Part of a small language model's weights: vocabulary 4096, 4.54M parameters.
Each number is 500 + 25 x the weight over its row's rms, rounded and kept within 0 to 999. Layers, rows and columns count from 0. Numbers have three digits each. The size before them is the row's rms in percent of the matrix's.

# layer 4 MLP up, 768x192, rms 0.189, rows 630-702, columns 0-95
111:510472434515500531467480497488471491499485516475520535482536508481484509508480504521491494490500532502489515514510476491503523509473521528506549502496532506503537519510539532534498493506496504518481494479543455507467514511505506516498549498508474527505463502490453469498497509485517496516
091:563471474483474531502507526524531493492493542532518550495522534497518504499521472455533521515505495500483509488521534520550464496530520466490529504493510429516491483507427538527468460497484476518485503503467512469518510512504556534504479472521482452484500484476539541482488509536505498528
099:498507528473558489452536474488539478462483511487501489496543519523503482506497475490501500502526526499524483504489524498504548457529520481469538484501526458545480523473480517520477464507506487487505498536471513483558536530494493505496491510470544512530525551515516499482484503469531455452
109:562508563509473537521452528514475494482480546518493548520519504500489501509500449478536483476492498523549540493511516491525511478495502497528522501468499500468466494488518485463546509505503479519486499496511440474530449483504508495519490457495477492511494526512527503502499505519504511461
102:516534518468523529513480449527511494520496480515472501534460535468492500531517464535542545449480489489530483508483538492503468495502453493470509526498496509484489486494522457474461526518543536498529524487486458458498522558499475554517532499504491492480506509470517438558479449493510492510
099:553515483469506455499491492522519482503522497495502443481505498492525502487523488474443513482488526516536478565539507517464481490510470487478475484456522458477541539508438535546514500490478487502499488457488510513476491491496476484481473479521487467504507492498481511485455477552501525503
094:526508507489512490485468550496501496454492516538511500531499538466526494470495547505516513540520545523530487511502496481534502481504519456506423530480478510485518506470523472528472496481530567512492489477487544511490517502506514478512494460460522467479534456506473505500540529523489509474
107:511475449488517475472522507500484512482534537492512490442500502427508470496479491502511542490528534437530496485454471496486493501510543492461457517527473514463444510453473503472518531510490465509510523505527475511558489502501491520472440481520494522537507479506513501504490486524524513490
103:489530515512504472462501441480502491489530485470481512514495487517509458522496506492513485523480506499475549516533497525537550523536518531513481463475477538519509487467487539468505475505571503484493491511506497448486439497503526504488495413509504506492473494561456474493505512467524533513
080:496497467479531524493495466548561453476528574502532480492511505539477497505498500508511443541560468509482501524508522479484525502498440516525498514495546478516507505526489448520482488508472488505484507521493523505506485460495483474503473469528467519474471488500484525530508485485546517496
078:458565510481467493483454511515465510521484494465505492503474556480533467489485484506492467502460489498477452476513533518513513488485457497465502531482483489482510538474498463479501498504494506556495461512519509455485487501564481475529491565508492475497503521485474509505506505482490494535
108:500464521510549562495523520497505497512520534518507517515473494525478489568499458494520485501518502506480526472428503488501490491475511482514501512501492514467463477454526495517512518589532480505502491503523504473522506540493502487480471488475495525517496512494488521518488479496499502539
105:481529496519493522496484500454534456515533461504488527551484497477493503473538526499504544511426509505488528535509443486527520469524452509493504471496515493545473524536497517488534495502537487514463543478489518519484504526526533542464489516462488540492510484468504478536483497448474492525
107:464493489477502475512505528501543501494559503587481490527497521471505501455503531456498527495479471469472483507488521496539497469529535530513475522491506460481434477501528508498480497494513523529481443529502466527519502501516508506521457544521490452514515505504521524511483484496460492500
098:487532447476523501529497517477538465535499519490513499462542487480504505501501493525541538536453488518535486543469502495495475492504512503535495497471496515480515519510479541470545518465516469497505519582490462498528511485516493477475477502461561497511480520465512481544503504471454470495
111:480447469481519545473511493489500479480510515456488531480530537517495507492522474505489461542480527508499451509494514479510480474501452501488479486520495509516455493546541475509495505481495521491466503489509504511521485477493470515462501488523495518486491494521473516492505482494453485506
104:526472486513521513492484487478512518505469456480578467513509444546493487467520516512524441508482521489486477549542488525478477519495499546496528479469530528514513515489547506454501510473548480470457528508549481474504482460507431462497489531497490512465473490513502480500419543493496494531
104:546495428493450495519517521463520492489500456462510489507557454512479527516506472495524566528510517499477467484548510459467508488523487494465535506460494468510543560499533517460524496510525499514461473522458443479503524521513506467531521522480492489498469513525488497524537499478478529495
106:501468564508496515509518495481488501544462476506466510504499481569524515463485442485520520500510498509516459507526537546491490531515508536501515493522473450446491549522510458497493462454485469504493483522520464488512520505487522478532551469508505482545529480486500489512520503479499514536
110:485525504497470520522502528525493512473498501501483481496515518488522456473492510502520466501463473505505495501463536470492490472506544497457483505459482464519497537475519479490528502485509541455476499492515515500537507478522497492468494488538517522545495491520509522503480514460462527505
100:491490460467507559520521469531480470547507488454471489476513546488540511531535483509520539515507516514493473469500524501505512516550508543486460489491514520485476479495500495488507514489507523511479481477472479519530495475502468486469499503516456531489513452464512509509447489516526526441
113:515506489502533454527497507462548552497503513502472533460553500502480473489496537509488498497497470468538532480495515455511485501487487500494509471525512466549522524517514480515472521523492531513491474513486483491534471496470499487514507473480546471550519467476496467519483522487499518493
105:542479517471501480495507510540484485515516499493497475503473505517486465528517486495476527490496548486512520506530524476491481580528564486456504541491477517508475472489519564453500521486496507486490469529500481450533536500530527543503541485500484510510492454517516487510496507505460482519
100:500524502512489497509499448526513432488500486494470519481423489514529505504513495489493512535444504478500519468524467508495453525483485520477502516482569516492479500466507499501476522509492484520476499503522441460471474497516474548525469484507483463484474466474463469469494476479483503500
099:541526518467516508480507495489576478539475523488519522516443500519486517486461522516484498480527522492518438497479509495501558556564505471495516484541509498484476500488519491472515510550485488476493500546536477495485522523490468502464546523528501514476520462542522477507495490485492476512
102:527500479462524522448504450494531464554510478507534513528468488488485547467495500490533504547518512479506501504487533532509490531466524497540520487496525480498498526466523581497450517488516514497509495502522501474490486513427504524526544502478495520497506483492510509494519549487539490496
105:505412496499512533531513473522521513536490536498513443465500497488512521484532490520448514569476503478467510498518483525501467516474539460523496497491511477488487513496481517464463494564524509479501523503502468494479529515558450495512511490478471506501530483527542478493509526464512487515
085:507521496490500549468504499523491483529494515522509514472445525505504522536465489466533551488519510507502477496482519460510482515529540537446483542525471466509508529510510495527521483460520451510458498518478511451507486511495525542483524499504503546470468537462472470488514487515493511491
102:556501492535483519499487551469476525468517472483513526491522478496473493510519468483524490522493475557507543511494468508516532524488526481485507526476518511474479488480547504522466531549508489493503501510479460512482503502495502440489533482441479534508479453494490489480469522514450534513
109:474531499476497518486500516476503495498515504559501499500516509458463481485495457493476528426531480478538483513521534522491534485471476476515504508518543520515509491513524470492515528473506477519526480525537528503515472506518484504549507494493490447514488480495472470539481481491510504487
105:539466488535505526498531486488444461472529504490557513501507464457512467495487475504512489541476538491533465509528546492500551449507491499523491520529511504514524473536539511537506520528505483477480511522499510511472481513494499527504479458503493498534499500447473530481475514488510518547
101:497477474489552509483497507526490530517487473469495531511488502525502510507505497508526504504495495506551492540513527468532500515457464507538542531517530521530497470481555480508462473546507484469469491477512508493512487517480471552490497469497499481510531474554496511519440519510507550500
119:495481481511472490475509501484453496507511500505482496472500546474500461516515517512494509532455506487459474481478507455492471520496498535491526521480517494521519526463512513508550530473499506499471478514479516446548484500488494505525503507489523513537484486500547491503516483457496494512
099:480507522521503515521490499490493496495479476497492500504487522486503497514443493490454511474520477498518453463490510481470516472497468525507477499464512462475492493489502486505507544532514518496527494506474470484513482470511519500489529509493468514521519504488506487481523466512426499537
082:535520495509469496540520506544481459519478462514500508519519511542520522508473457499499519524524534500483505458495493521503524483473496519554492528492516475467499519516489487538541473486540499501518475504500516506510473501467470451518467497493528516500486503520479498576501538515466506537
107:457454505452496520485501452479512500487522509466504493516473492557513495473503561488534509544473493476489464498498476516498494504497542520521508504464522526484511508472519516481485476543422519498489470527489523486538508507500491528477510506477522485480520511493480511478530471474470522511
083:467472477522501504499522484502450521483521506524498474529530528519490517514517547498513477502498499441482488493487506463520505513529463514556515538457525506467488505485517473487517533505484535528514471534544477500471525477561505511489508462490520508501482461485490478483524485535490525518
096:487467483513485515545532460503499460479464453504526488488500494514457517495521501530528485525492506481457490526520539510520517527475521487524500505488528505507512486548534516466480498473456501502512496491521511494525504522524488538443515508511501446486501518482496473483529475468544519525
112:502518486486481470498455491477448492491486445541502516553495483490504523503489518529483466478553510512533480502542497498531498559474536489460526500474509460544495510538516507518514479533480487510508508492511474483542499522449514486500529495486524520464510505537484475489537505468516484459
107:514493523518510500542498491517508504499536498479491528489519472508497504508513533456486538482519510539433489506504469502463489480465494497495503495504524507488490504522474477488511518495520451481485536480488459487500511472545489475559519486519523513501490459560514575488540486512523502498
099:540499516452554511505533468487514524527485526530499531539505481497504494490490519471508504454485510544509468490508472477476501486511556459456537491473532491546520499468493496517542513502490508502516508501494519496482493482505505498498555485489511485525493497545490516513521496459513461501
105:530483513525447532502507542522469500492513524454517546489480478485546495498535474440467532554497508464502506511518479492536472569486515547494582501520507508506480509490516489541482491487488507470546461526479491434519531503487476509509507497487535501514523499494534508491482502489482491520
114:471456495498545511494510442510501530487468492459509493556470516469483538510465478483556504532499494463494490500482488489504483469525505469485511526525499496515491495469540542485502494539466547443484487516551490433506520572462502548478477511511480530508541522527479518505511498502470479527
108:485492526490508486498507503480517471494503457528537546491525504542483503454486506468487510452495491509480472457490514451491510506511515470518447499485522498516516507513555555479510541537511512517487521520493489476508443486481520496468508494500530490534520485477530519502534484470494487458
083:454491536484499504460526483502503469501488500536512492485499522492533508539440500517506476510488548470487473477504543520517502481490511484496486512518453516530471484521473488515507511501478481539466516517501487467549485494505515487507461517501455509495519504483548505438514536510491531493
093:503480477519515518460515448531479497464541444538542498522516523501550527492508511489489506538479519494504504512514532521481526509510540488488555482480495498507535495523481495495513487511505508511490529481459446534483515545537504494483523502480487478497458497521523473511481489483507519525
102:442488556443496527465458499504499506508502492534510480474495551488507532530528526505500448496510535508526539517502491484498536465465447485489485474533519513459514534518501529495490500514522470520481491495466472516484494529479483524504502512506504518519483461480497532500486495512528494487
106:530528494528530524514498517476508526507500494496499526473520522539452518585508478500506494496488503489509518523539481494474516486486469546565506500481492500499464495501469494514492459499497479517483510478450490491550496520511479497477481504483498509490513506487480499514459465534533519523
096:537465507504488510499506542470447511494454494499452528509469533513483470486506488555489479488513525522516518477449505498490493524527510462494515507498517521503511526482477533491491466512550532529496535495490501501492489500494487490485451554472517503519487458498499532538508476473475514548
102:546472461534523514475476533468533490497527476496462501475461503471516510495529490468533527480503529485485536519496518472530502490512527518496476514515494534507464532504503533512467481505486473478545494499486513451519507485527507483513502517504498496480507486543520521502500491525490528506
109:523500538438497529520504524574495521521498532487464489477496519484482514508504493510485482514517505512528509490485491493523500532547480507513534478511468474495490535494525495529499557435442505476497462497509511457498511454509528495510480454484517451494528468473517516518506491527451505501
101:532477489470529485497520448479453475500532512483483501473517502511462512514488519519484461505459497531505522483498533451515510513509504497491485502474534467507487508524517527513474519536536512520500517551466497523498518578511517506522471527498483476510450490468454451494518475481451500469
083:501514507488495536481494525533496486501489517479469494491497487501522504506496482491532542499485522531459483444525459494501536488449502515526532491480481501514476492478471496485512564507504499511540509507530465478544487529507508461493514498501519515502523523508473482440500471512538465496
078:466521462537458528514511458478480508512495471503530477512493514524494535462511471544437488476494542497497539499505465458530506492506512552533489507498471449528514508526494476499505514552490479512504473534494499502493513492490488468473464541458511487493518521507513473474506509517458518494
103:482530484488491502488491467543508467468474510504532480485464500481489511499514484514501462473481510515485501504537442481518476519539457527469456473472508470526486521480519518495513501467509497484500523519489504512500487463496481562542507500509476497487483505470499484498528499492499488474
118:508529485499479502514447502516479513502521497486489483502454482506508505483504480476510490506485479554551495466493504514551516496489495492485462471494508483495470533553496478539463497486463532494538502507456507516466465518479456498500511474485520492501515505541479519549515472471512522510
081:504439483490550486488499495496513494487491514451510496495525459491473521503494490512472467536498449488522492478544470491484516493507528498487506512519522418544501505466559485528509507532536511457487494516468502508493453459514498464507507499530506532523524532462502503495525466525466506499
089:485485588491519480498505503478473481457511484477492493497490529502523479539488507523463530485521517525496492488522520555509504523487502514518477551496477496511493516496524490537549476504494458494471475497531527513495490500503515456489506466508485532502523514534498493474500466503435499516
102:478534505446543504470517509489477472531467496527490541500505503484489566468493449487469481544542513505499490484514506487489517518479468478510529493499512466469449501494487491461455479494476486489508539483535515526530492495442509503507499450467494496519513467518493502530511531482496492486
095:532544533482490515532471518504477498447494501462532525531506443523506531472506512529517501498478495422511504505523541491503525480466492498525492468509479501526518534487498442520518497499502472515488472462530486497512455497456494528512477464483484495481488481478512496462524502511507479529
077:509500488473467513522512497483493469516454467527523471446518504482500505487501459489492539495481470490449500497526470525504520486536504491518472466474542480502505526497456509478525461505468509535513496500518550483494492478484447484492461443522526559475477509491454517532504510518474519488
100:494529496465466516518509513485467518515476489502515489519457492504514470505484536486502454505487489495521497489546503451542439490481497492511509493485470454522498544513500526495515502503508502508531486503491489462535497525550461499488522490492536495518530531453459505485511581485500495531
099:467509496505540469505505497523430495470485516499491497511493466513495518502495506447524482494496512502534528473498522488507445508459505459498475521490482484444507541521529487494477467483495500532545473510508474463502522523498432549520505518507527507531456533505535456504515482525475510459
109:496500494489490496504545486500541482466514485507484522500541472444489549486470512494526535461501511523524477508492530505520503484465500528476484514450479527547482520506508472496505515493508529529489439483463529464518557525512470505532516496531456530512504513452484510491477526466495486525
106:486478459496518512511514474487484495546507471484514493460523483478481530519487537497457546494531507508491458477481520511509498527486533479539556510477486516527481507490488476518536508524506430475467496503511495483509512491513471479519534469503503502478512512490511467495495503475465526474
089:460477512499494495546448466504500526467478492526481474519485471481481488492481475535514475520481501532514518540515474501502517493519522471500514508512511498516459491532530479482525502526483473504494526525532476509497463442497508520481481497489447491482502480469523491474451441515537515488
103:510480488523510525508482498527544473495493483500464489492508531559483514477481474498492484506430491536478523526461505488519538531499547516478491494492568460521511519456503519471497497557527483491477487499489485495467501509542509518502522469499510541520475502487506441425511511498472452466
095:501484543478527463505481476485490550446512462515506466508504527534526479514492524527537530492502490518528506487513536486463546455506474510499508517529514534439457502548495503498471519506537484523471499477470506513536488526514537508475515485504490495482459532490467486498464512507517480528
086:460487477532522480482503495537450493526492567512507506511499500554487490542521492533458485510518477520504485535540486509484508486501497469481486503503499494492518532490491477526500511510465493496486497513510511480503494493483513444533463519542523506521476521476522451483563516487544519472
108:494494507514492495500522469489509528537501504461449474473496490511517474542498465476525445492463493504532515484536495432538534547520494462437509515469510503461482520494510480504494518493480496476492505493511525486478500512510517491470485510510438474498485514507476522552481487492504490458
083:521483480511455518508528506544483534475521491518482502453511485449483540496469467527475539482505522518490493496442455498508517484495468517521484478496485478489439474474478526476555495473491553490501485487504522484507470529521512571488498526532471506483475481509498477530504505469496505534
091:534517507512537471485481502497509529488485506510517533526501516533468499518517504492535495506451481497448530485513482504495481515469458492478481531467509536491514499495535507519543497496525486500549551539492481479489534561481515494485545489492501496478469481506469523507506480529463514473
097:517513508528509497459485523511473523499508451534516498480480467519481519523515485531517518498505464491477487500538509523502513451485434518489445480490466504469510500479538517474525512505508453477532540487471499450482531492523492438500510505488510502473480504501483534438449472486487509535
# layer 4 MLP down (transposed), 768x192, rms 0.187, rows 630-701, columns 0-95
114:479485540505543508512456495501499538495539474478515473516500506569490539501479516500534520480479513474518527532470530511512484479503505503469526486492443472484510487520529473511507520515511463534541549488475510453500514448548494497469497501483550470519533479507518466487542471506519492503
084:502511504475480489502483501512499479456534539504497502542500522513488515505486509515424527491499489476515463481485498513484510550541457484507530493511544499485516515457562495532535486446496492503510543543507547488520467533519532537482511493497496524479511489545520474461472497516483466533
104:524463497511491532517516545461495519475480474509461478484477501453503506500492500485557527505496486491516478523490493496487526492475485540512526522526521513491508526526532488464563530463471507502477545450469462485516526486550508463490457494498499478494467496500530452483530499524523508499
102:523520547503509493543478499482445532489490521507529532485511513481499485543477491522462528468419447484497493471459451505501492574495469448504485532502527517484467476516503505501493539507500471471470497511500500493493506509532498456495499467482500541565521481500526538493497525489491515485
097:457504497493517529496509486491475483525522563467500458490463498505518515470511503523489528490523503522515514520519520455548490517484524498487490449490474526494501455512505500511466505513538497432496502510544539504491529499531529504524500492524501501443483473466535463523520482535453498466
088:479499527548506477492494521525468510469560473487479500495466490533525515448487501525488462517475511507516497473486490508515483494467490542497457472487524505494469500495472482551519520474482515494498467509480545489503567513498495437533501473523515513516481520567477509524529523481459532483
092:499494513503528522505513527471494496511494539500548454511528503492448485477500501499470491510486496482503528500489518497466467501488516494501501487485490465505500488493440482463474478466502521537449509435509516473471571467483515500499472473465474530488546509499540504514500498486459465510
108:477515467474507534548510500516476485485488511514482488488499522481446566498520474506495490566511489464512500532539477497509527510490497494531527488506485521456498511515540507474434456503498536510507471480493481528466477469544540527515504498549488539528505503507497535551495500501502520508
096:521474493486506486535503530522508519540502496503507522514471529509487519555436475445501527495494452513470522438495545491501495534528465521515472526518511501494513495501507504488506524488475521498540487490461499507496462513486490508514503531514500481486513485489520475503488516475436448421
059:532562562523487471484546506495511524521488480489503486515453483529529488506505539520480497483518489486493492510506474509482536499512538510473507478509511454481550482482543554499473445473480529514485480507515501471522526511489493488517496512524467475516490473499523496491473497466504425482
068:550513512480502448466482498527567515496548493473515556491443505509507479503491517494488514500425472504542478485447484513501496501482462523463487468518495532527480532494518478545518475537546519507507497499484500495492533515488514511473506530525488471472481489527524472520472460523475513530
105:473487526524489533468489471504513487520523489472516530490528509535485516499500497471488477497482511513499507530551528521477550459500507467534491521542521481511525489496503526526481518479486513482523477470539498480517442472495472532530481520495519476506483516483515476494438533479442472519
121:530507478527505475507538495489507491504524492500503475492493463517495476490509511536499460502494498489554501486459521439570479546481517473499486531488547488501504493473529507562494527451485503507522515498476470502462518426492483482491486520485525477513502496458492478492485497485499527541
102:446559504462498516482498541502529493504528473527509507499480489510509518500503535513516476530496563530511475549482541467507512459484493487486516553496469524516493461543504534482469491491479488520512522525511507479455511521493455486517473489487473464491499510505493437561521539503523471489
111:541469471507503513507495500477500543504460466530523475506471523510514526491489520539481491496479485511503468508495496530517484514504486507514499557525524534492544501474476540508486450522566485475553513484528508493498474463512469506499498479535488553479517538488477478463522483521499519488
111:559488459513517487533475482530474481486480470508486547477502531460492487516498488494503500499529495481476465520554497509473509525452540506473459521534509516454495540501461475536518487479475515520500508501500489490470510540546516481487480511480498447534504508447496520474494487528458499496
112:481527521495507466542472490520501499471476500511460501500507546484484495498467506542573485514510500475534510471521519487468471512492514532557503531508501524492513479490545482536492500473516474488492517454495524547510518515484558511507489499544507576499498479485538531477504508500480456479
104:504465495504501493511495466569471534501528477557511463526534514478492500520516537461489476463497490505520519538484480524531523502534492495510493498515437495502499470477440497506471515527505507532513506484495505534506540507510498514515489475520520466473477505463503498515537501532518492495
105:525520533530516541489503519479471463549484514506495489472528475504518513493489480465477482459517486523485477500527489527486471492439528481512484507476495497505508526483483512520478486482472455496511527472517547490497494487502514540481506491443497497466521496519504453479519532484473519533
108:519535514505485504528498457488476475484511465544499489513543494465532502510511488466494465534517511521482531559512508521533514512489496463529525514552471507501494507458482494496532476525464512495485523489522507496546530514453497509515500525522479504449510475533491495442532524556474469499
098:529512540516503502532495506509496497556498477551489472459521495458509488493540465513538500471462507513500482494523480485532508493508474490498467519534513495522526450485538504511435481519504486488514497504476491491513512489494518493505527459457483477524504516492512513520496476497573493497
109:477445492497531490529486502504468493485502522539490535567534533519517552507491479488488522489520516559464543516496488535491494478510507501492481525506520518488489475520510510491474491474481507480481524446497516475442519515492529457506471505539490454531513551516510496520497494566462511468
104:528525491528489500475496555489462509481506537517488480490520502477482495524546478507509511523466497495526465482503507509512465536482500500498539449480537498510553499514450520493554494499492487498532496516460533474507530487500513540505463562517466485452479498488509554479521524491553539496
105:480474502568537547534510508492510492491523507471526483498492506488467518504497515466485498497488531450478469494498483551487460482485501530491568490493493523494492559504498497526460504530545506502459518489503479485529530497495468529522525459542474491503484510487478481478498466493552527526
091:501497479529528534534518466483527464530471518491490518500450524522456478451528480468471483508493482492499474527497511502485500532518527493535539516524496521521496492535517489483477536534456537476555484478501465513533506514493496502473553525516522525523499485507513504494502526453520526536
101:465493511478493520519474494502462501482495486466482492472484521541545527454491498473463520520518531509532534531493513518487537498465484508517507454478514506511467483522482532504500526475506525497506475512535491530503520512521483492549439546532536508477519474484522468503485543497488491465
116:496509484511524479537504549508563501512479484513529548523478472485491535508497475467503510481522493476501482515494515496485476525468487524501530505452506518481507481514507481482527471503502512489449506518478533503486515517521463457474502505478506493533460465479506499500473500472524478527
084:496484507518481475493458447508458515495511504499500485527517471511470505484425513442522501481500485465511499492521528492445543551480507467481485490451522542463507461482502525529482512562520513483516447474517454470515497518506507513536459515529540487484462495466490460474498459452495479474
097:462495484481525494475484537480484500508509486523486482492502513493533525524517508491474493502482549442504512476514490508526495536499519517514491515547504486506491521520443506534478481492521490541521555494537518493494511480511560536499483490545517468490487528566519496500521505457506459516
097:499497508509508468539517483523532489489486501470476497475507507525480498534496507501519475499504495480516520504439494493532527523498544497498493494500457519507508486451524496585521509477526473534504545546463516482455503498505484476498468466472467495526509493561508455469471529503508535486
105:483513528483543508518501516489484482521489512539492507489483502522526573495528536484497490505499550499484479528486546491528449448475521518530495524526516476505537494504492514479488455502521468475534522503498514493493499492512503474531503512498492489438497509501517537471500488532488530471
109:506543479449491524541503489476505515512519478488495515500504507486506509504494502483498555486478524523488495492485518502524539529478481528533537465472493487475522497484467481533509539558529511501451476494479502531521509502502492505426526538509532479502469526455470543462498472509523512487
121:558485540498471512481505492490542488478471514545483496521447480477520462514489520506486518496504511498530491529532507493498520464490459521509514482468500474486509516497451487502515521475501506555500551456503523555498512497527499519481461541478487485482451505516472515485490457508474491520
098:481445512492494487521523465477517477447517496522545510545506519520463473482492535465487508503532502478461463472503498495503458494484506520529487525568488502504461511516477535517513487480490468474472499482483523501509533521440493520511553564574518456518473483541487466484511531491528502488
074:476489496526544555490489508497522490521462477474541550495482494522537512493540500538471534497499514492491545495516489479496516487488510477528492472503455527512498487509525512490535509547504487489526548492529476496491509539509508484555521539552549471466520448543472483479488494480517457524
115:455507529501539541509471466474517480476495475482497454496542515539497499466458508500510490478479456503470507524485536496510491510521499526490489518494481530498520496484516522508515519515508490486487515491487477488520443537549521505495477500510535489458520534501521460484465497510513530524
093:528500476488500468528505460511484513477533533437511485487507543484477476510511495509508511506493534528456461541497522500537505481484540507493508496474515493499503520470514520491485497515509491548499500502458503473511506478450507503515482522517466500487502495485500505477469505478518474486
105:476541463445528482491499507524518512535517514525489522493490521531480539484520524473499494495488519472511494542514495500509527475513538450558509537541484457502504481478480510453506468504516495506462483496449490499505477533507502482514458515526526526497533521477504496487469475485494483478
106:515498480499549504523478478499500457464437455532508457491489487514558504549567500498528488510502493522534488481501455516481510477497511536518574520478511501503496548531507518469510476519493468492494509474480506482501468539448502503485520529494491502529453455508478439499543503546526490490
104:496482493523526514510512447545513447460463447513505449480513505483506482498508542534481532497490502520515502489480488512459509486496541519497513493489529537519489499477521482497513508539499453485490517531478492536508522511489496445464512485490501522534522479514526453479521470481482497488
093:506512514515463486496489526525487505514480519495512492472519485465471486530507500504526511557523529516482545501488492518552526481504518534511538507480481498488497478496526481461539542496470526507507496445488470536455497524521510439500499503492462535461527517469529480524510483561497495458
109:462500489535457555495498520506480534497519565501522501515474466510529530494504529531457492485455472486506476488486499485491446503454496514555526497465535504517499500506493483501505548476515514536465471505527474452489489544531482516503471481478468469539507506507492506508488474471465537540
114:500515471552525459512476514502486526536474545536499454516506575485461498525533519493514451573493492468514482511498467543527485548538526491471465519518513503482523546482502538492533520468479504495483517501532499494499546476508508557491466515465494492495508483523490517514513469482481483498
101:535529496526485519473478489519465499479500516474499470470518487490531528559487525495477484488459533484530502522505533539501460442511470524519464483479462476517522515481523488458509486502493475479505538486468524498517489528506482482472496511466481469486472499502513486452506501479480522523
076:468493512528498445452514464530514524518474503518502538501493481472495545524498445484528468468506544499483468537514508501505488502525509469556498517533470524486492499485490499532465499532553503503513513499510513465517457525463552550529502509472481487466527495497466545505485490465510503502
112:464484499473527452494493490486506509522484476457473499502489527569443486537490461461488496470487498499495527546507494490504515443538510503486528473524476494424495513512500547469472476513497493478487519478464521479505479510498498465491503498495509512523472500484490519437506483500504497524
102:486500472493476497477528485460488536501532489498510508476485488489456439493473488518440477498510525474464460525523505497543500494471504498500478465508500490488532550507477469531529477539489466483558534524487536491460496471539493498517502506515474500513512548492487530483466487494509483522
117:487523502459535482487532482496475462496473532503505504518546502478440479503475483505445525482464550497488469501522505460487529541474492520492485509502485530452516534490477450517506479497501469493489489513501503515496475512490527496471466509526490498498502537478508514474550469534524474513
091:549516455478470530529491491518468469475463473488467474459521503498531534479441549517513464473481536463485499491528471542533540520463481518494487523476481534531529471475517496486469503530531511489497466522474490521502490516558474547485519520539521459535507508498501492503519495490486496466
102:476466493505526518515491516514535480511497518475531537511520524476505545451511507492532543483484490559501478503486530486475477481492501514454464496530510491532510500522486464495494450525526499504512504464546528508458504482492473468505481521508508481477522522503471498489450502527489514515
105:480480527520517501484539476492472541552477470516494520460492519503501508499468464500493494526509512527531481526501535498464498503470503516483494482513453508472532506512464476558502510496539509477481489497479503486516457493467478462520564451494484514529477498510541530514510508491495536446
110:477483460510448507502472538480495490498464479501514545433523525471490504540528516507495448535490503564494450515512490475473460495478484521465513515499468470489473492480524487501503518510468461512507460481525498497520532499505523511530505503540484471471529525515479505530524495513509539465
079:482485533536516492487564534500523537542447523536491540526478490524499517490490499514524508520495532498484494523472537525519448507507533485441517504520494526547492468563497508514526496535492487467531521572466494502464504553503508518528491542503439477511490511503515498494482514504531462537
087:513527550493490490488486466526476490500509501495588478534469519481479485510490487536486500448476530488486490510520525479482469494482510525485460489496531466501504504532523505510507487521437480508496507500489551507521493520501435480545504514451519512493466498516515497465482444500454477484
113:494483502471446500524472497527496497490471487535475543494478514504518505468488548498519484511500473490520516524485466530492521524476520499492520527519518491545522520493475494525513487553514468522514533477537520524483518481444528531464505474487521520540508522540496488499500487510525501473
124:489520507521483518531504495485518505523482460515506526523482498504488496522479516505512490521562477516529511521515519505520507494521488517540514547506456524491490512487517477484478469456464487534482503486534524487502490498418523450496491488495481475555511504487503444513493532538469497503
081:497528527462507521466513504486529528454487485492493493479506529485499468526506487495452441493473514456512487516511473504463488523498462472532496482537488504475516503511468506493493523512507497505491501466537479469505499528488463503479520502497539474466482474508536463500471513461499478500
086:492470484506498495490491536487492538477512513447516492502489466466477511537501516502508517479530490491478516504525535498508490546533519495468526457493513534497464494500505494523508534515479514521516478518483478490480476539510546482491497475471512511468489495485489484541504533468513494470
106:512495479526542507514509485480509579535526479486481477477460509510524481461494519482485480471518504480486468475481491497500500522509439515522508501489529485496498532507483474457450457488544473521555551490496527488503510511470501471499509483444478474497496515505486472494504564462518473508
094:518528525466497531482505538534509480529485531506515495509513542536505543526484565505484520492458457478480527447457478507512481465474516495512533519484486488497497517505516482538477494513483515511465532524521547474532523526480468489507486461470493504432471495524536525502468503503457473523
074:529552506546495456493449452537510493518483513495504484511498474474472500520534537472538475545523524506458468496470459508486497498497528455453478526514509558501492518523504524469458479508449474478532472516531494478517551498471528510499486487485502497505484481495511453489525486459499501523
108:534489533485524498505524479482470531515534493528509500555571501516488467483486503470482469471505441491525526473490508503490502510485509526465496462501484486528492494518511528530510482449468530496512531498472530537504518512520494492501492495498494510457505534506501513483496495498525458473
107:538517493543474431486507501505467450455482554484501487490479487480529521502489468503517481524504506542512491496523521548488521488469514485527517514483456490493516470484499514509503521499533536536517502524520542528543491487482522504501524499454474481489512469488492526475555514524521501559
112:480507526494515489517491502511488493519518553538492519532495502542509517522510501492450512512491473500498525448509466506524459450512485488496527497504439517522512522478524497515501517529512515459482533500545490460496515508472508449497531524495501502508538467521490515505498495502504477483
105:457511535529491456532506529509488486515508482520469452499535480522520496515505497453504477530533494501480521548530487469464512525481504498496542505504487516492516510463479484502519466477490506495493497510438426506518476492476507482532525484508475474500529517488494512530540506531504492507
088:508510494484511489485540439467509503491472465490501474537511532528508505469465519516473526507530552534512474471512469536465506513484500517474520500543499537474483540494506497481482448516495452470507545490519518521495501481507514486507549548463452499497447505502532492506516496459495498521
105:529513502517489518495483497468441488477550545499513526510532516509491513442546483543526496491506486502512541471533530477504492473522473536536496480509478508537490528497532513517485506531490490502516487509507487551529492523485525479499501493481491518487552500506511540516493529475482549517
110:474521487486536516478513503522488488517505537480497445485471490443452480471497530470466513507485506469461474492457532554551490509482481502507466515463533495533500493484485475511534489476513508503509520514456532448475510525521516476540490489484472486512529517511511509514524488499517537486
093:495495475526501459506530517535492475530487531516490477494471497486477487509515477510480492527499497491434547503444480499500468475485496474559500483505519491522539487520539456479510508517497497464500458482466495502530548509465515515516499477504465507462487478511507530512537499490487467497
129:454527455516490537508478482502514497502454504512497514477532538480495543542507514492492516483532498502539470467448496531479521485528529500481526475497480484511493539540485510502506489499512508508480498563447542515496519545493508476449517548462543469512494495461494514526529479446514477486
078:459527504543536481472519502466514495524504521481509509475485544517535494485517441487492449541518505477472499529507520525477493491487476483425479522473501535533487539492499507527513493464482504487499500484513515514479465496490544513517500519504491506502454481466494496511464497481500497501
098:472522492486473471492501504472509498432542539479499483551467476470553534550466503507460483518541473518440503490524475500483440504527503518483487495534465485508520483505532462534495530551481484476480544519490475535491520527446503518517465520505522527497494511482500525488535524519516484490